python train.py --d_model=64 --vocab_size=3141 --norm_place="pre" --qk_norm=true --extras=["local attention windows", "shifted keys", "gated attention", "capped logits"] --init="normal" --optimizer="muon_variant" --lr=0.00633 --beta1=0.95 --decay_shape="pow" --batch_tokens=[8192, 16384] --train_tokens=116300000 --steps=10272
Each number is 128 + 32 x the weight over its row's rms, rounded and kept within 0 to 255. Layers, rows and columns count from 0. Numbers have three digits each. The size before them is the row's rms in percent of the matrix's.

# layer 5 attention query, 64x64, rms 0.423, rows 0-31, columns 32-63
079:152151138102140098113157113110119096172179069176129150157135129201076091078157162109134132169158
103:122128137149122146144147117077140135086116134127102095096169168127183109098111195110168122135182
100:192153132098158136081110087138172123111165142100128145144111149129115087160187107132077128126125
081:197153185103163103136070111134149153168140106079122175175160103107125156153177124131146116116105
100:074137127104148077101064176147146132167144157129102132139071117080113141164173115143102163124072
082:140142092124081139165182098107138072166112131131171130118150157143150095100129056073165082170100
100:116137157111188128103114136083159160120081087113104184140087128105119150177134111199117124123090
079:082098115148123081155115116121105159176163103106121146152119132107119148142142065139100145142064
092:167075098124110150148185127121091088150124106095171082144170146126151145092129077106040139129148
093:124095126145120147128161044129111111112135123107136081115148137142132125069155142137185089093149
099:137133090103095111108145148091083139122125155118148094170144090106102157093113155201123164112161
111:117067066145113135113135136132124090137139171099112084098161126123132143115196166113151104069144
094:125091096079129140049098176132150146135111156128138079155151074116103107098111160158136118081198
125:058106145136149176140157114147130115100099153134141149075126154117164114077142113113130137167120
114:145135133098104104138147121102114145081082148106104219166192124115157107127158114125145122159122
125:148104159158173142147127140206104157136116180145186082103040123111087112159106153113157140137089
089:145181150086108108095069132138128150121145131120095153201136102136173185139085119126140151187087
128:090128154099165148091094196168115166119136136161148097114088133143108118172084136152148111143106
113:143079156097120110153156129126102141137162133106169133193093112148133151079143084121126145152076
122:120116111121113175168131123166087131121139106127120108163117106158191104150126147176165111101114
126:142129097108180128195121082206127152131145178145123142092102155129132160119140126097134105133098
107:178119184158140117113113127181065164182175136147155100138049164139131106128124156067094164113106
119:116092117117132114175126142133149080097172137134138047115141178121126180143072114153192152101132
103:112169124169114098153149146099128068137118096148123142201146104115125149122122150148105142140116
129:113172151150109143172132147095079137096120141169087177094128077098186126102151153154149189126159
106:176170124158151148136112141098109105180154155160129137106136075120131084115104156159176179109158
122:152162116201124116166116177129153171133157153165147125106140144076102141099147127059135142174133
109:042096149110129151105192176120141167085108120145192132075179159114105160145110098135129089164106
123:103127102072069169158120176106092151149175118069179062125166176166153136109109096176184097122135
111:121166135118130162152173107117154103127135144081174167096191142099148141157070191163146121120140
124:157143104107087153129185123155160172119124125117095109043141131195086103125100168046120125197149
110:186149154133121097195104117150105123176098138120088081145108174093153147174094158134159137154121
# layer 5 attention key, 64x64, rms 0.436, rows 0-31, columns 32-63
077:161111117114053144084158105066114109147136092124130136135129162131175103105160092128107123209144
098:108127127156141099167156146141136070143086143122171113105129098183106089152106192138120155138149
086:138170126140198116082095111065100163153159140158134160166127170141109123173142136103112116143087
094:119114157117132165105094133084072105133148092097157193219175120137111180131174098106117150160129
083:094182138117123155104108175093130117116160146151081127201147109132104188112090087117107165125122
085:168083088134094170125134135139076087104116136093135153144140165179162092157175098157149125159137
099:134148135107136143082143071033154170185194120145153150190142127091141135109071091106124125138110
070:091144133157156192106103150119099091141162133129119141178171098168129165130115024110106084150073
099:133083067168116134148173105138099116104119123125125113097152178112110126139127074152101116121135
073:118083108126104169180087171205149150105103095109145132104124110133189099059171108162098124155148
074:141100164143149137154111128171057074129105127131159148066086136175164094140160087124154109120143
089:174084111168149166137134141208122074101132161120099042090117176172139117128165124136095104090125
104:147119149153034070129127107125124121133165090070139114068150123145124130129130128189152080153149
094:106145076106151174164154090146127124109162117100120125086146151158144068135138055128160099153119
093:142105198070119122142119057118093140065124113090099200123127133110211173079151142125106152112137
103:132133135121115159153114130214144096116110117126133098099118128085185149115136104181148125121154
121:093193124116096103081085154096157175098138132119067214169127088085148130127098161105099148138151
089:092090130051114124092129094107086110140113148095145144150164103084082201117115178145136108129073
100:129109090094105124175130143149104082171121122119207105158125133082075137092151102151159166105047
114:110139145137100174134102102140086125180177146115098119174087116140197095093125133121098126118127
104:088172119077183144166070138163130124113137112093106197131146141100188183115141153150126113130140
137:188156136177097108065135166066105152150143098167115102158073159149144089131110158088114179134175
123:134098137127104149135169126196181097119168100111153074079139140131107164167085083089157098122123
132:096140103180160082122146160107151089135105137151131161214138131116122117108142131163059145183114
105:087181132139110152207131107201090162105123155131127143117108103137105141093152089170211161105127
123:162124107136097135086122123123098117135143189145111119155157110143138125120089122173145190141173
105:106133102151136156136115179113097168123145183149115135123165155077148141099107104030155102148112
110:078108164158127188113157103131138157111173133120144102110129154140143129136069127153122067159157
090:118103122106102119117118160088090125149168073111177106104068160147119130140124184157133166111150
119:128151108111099139187135172185137083141092136149175118150198116181131136166129125178181099169115
094:165107150129110077103204190110155133119116129145076144090114107120073156141131171119142141187135
108:137136113100095142138105115129127137171074102099107106143139178082114098161143191126052138168115
# layer 5 attention value, 64x64, rms 0.452, rows 0-9, columns 32-63
108:076134118069121119134133153121108141105090138150103085161144165174164111083157108117127159121124
116:171121166106127190120101156124064123079154118083105177167109090129121153168135103163131139207168
114:113120184172133091125167131083046140156115178089144110193095137166113113134122144166118084090126
102:113101160139075169151140120181159102143166111149088140129170129189137097103201093116173167109119
129:049139114136061100106120190192115104099144122138153098139125137167133149162108139131117133088130
112:163103134117126164182149139113130138070148109074182201192111116153107150098143118155122155126161
102:141075084198114116148117130131116139137082147153173075122113142108123144141088121097120148159177
102:167106134126143092176053139117119123141106140142179133143110121170088108180096140117101090174117
126:137075127131151199155112088056078120086177095153162137154097124161115155123117136110152134106067
122:149131086150088130153178162116085117185124072096110117155148132098122150140114167095141161120116
# layer 5 attention output (transposed), 64x64, rms 0.373, rows 0-8, columns 32-63
102:100153076177105131109130179103105137185120186132097067149108154172095071093106129126095143156145
105:116092087123073149122121109135137211118108134099128098174096140123152122130103083115144142074065
102:154102091080132087149145112103146098080117144141149177085108117106167099094136148181150085164105
108:094104122097133146094105081147231080170131100152120137143179183095160133120112130146110090110100
128:113147196138088133108112132137097099154094075120130177064112136128145057176142151095131112091084
107:161154130137120151140125100181158110141125157147085076166125095125113110139166084158117132137073
103:116117128145088124152099088125126114085194142123067165140122131174151110125106121216160175170170
105:124116096165094110117129128111126099117180194171132113173148129133089123119099147105137147120140
120:177113126125142089086209114105103157134109152102137135145130118118032149144194138174133118119121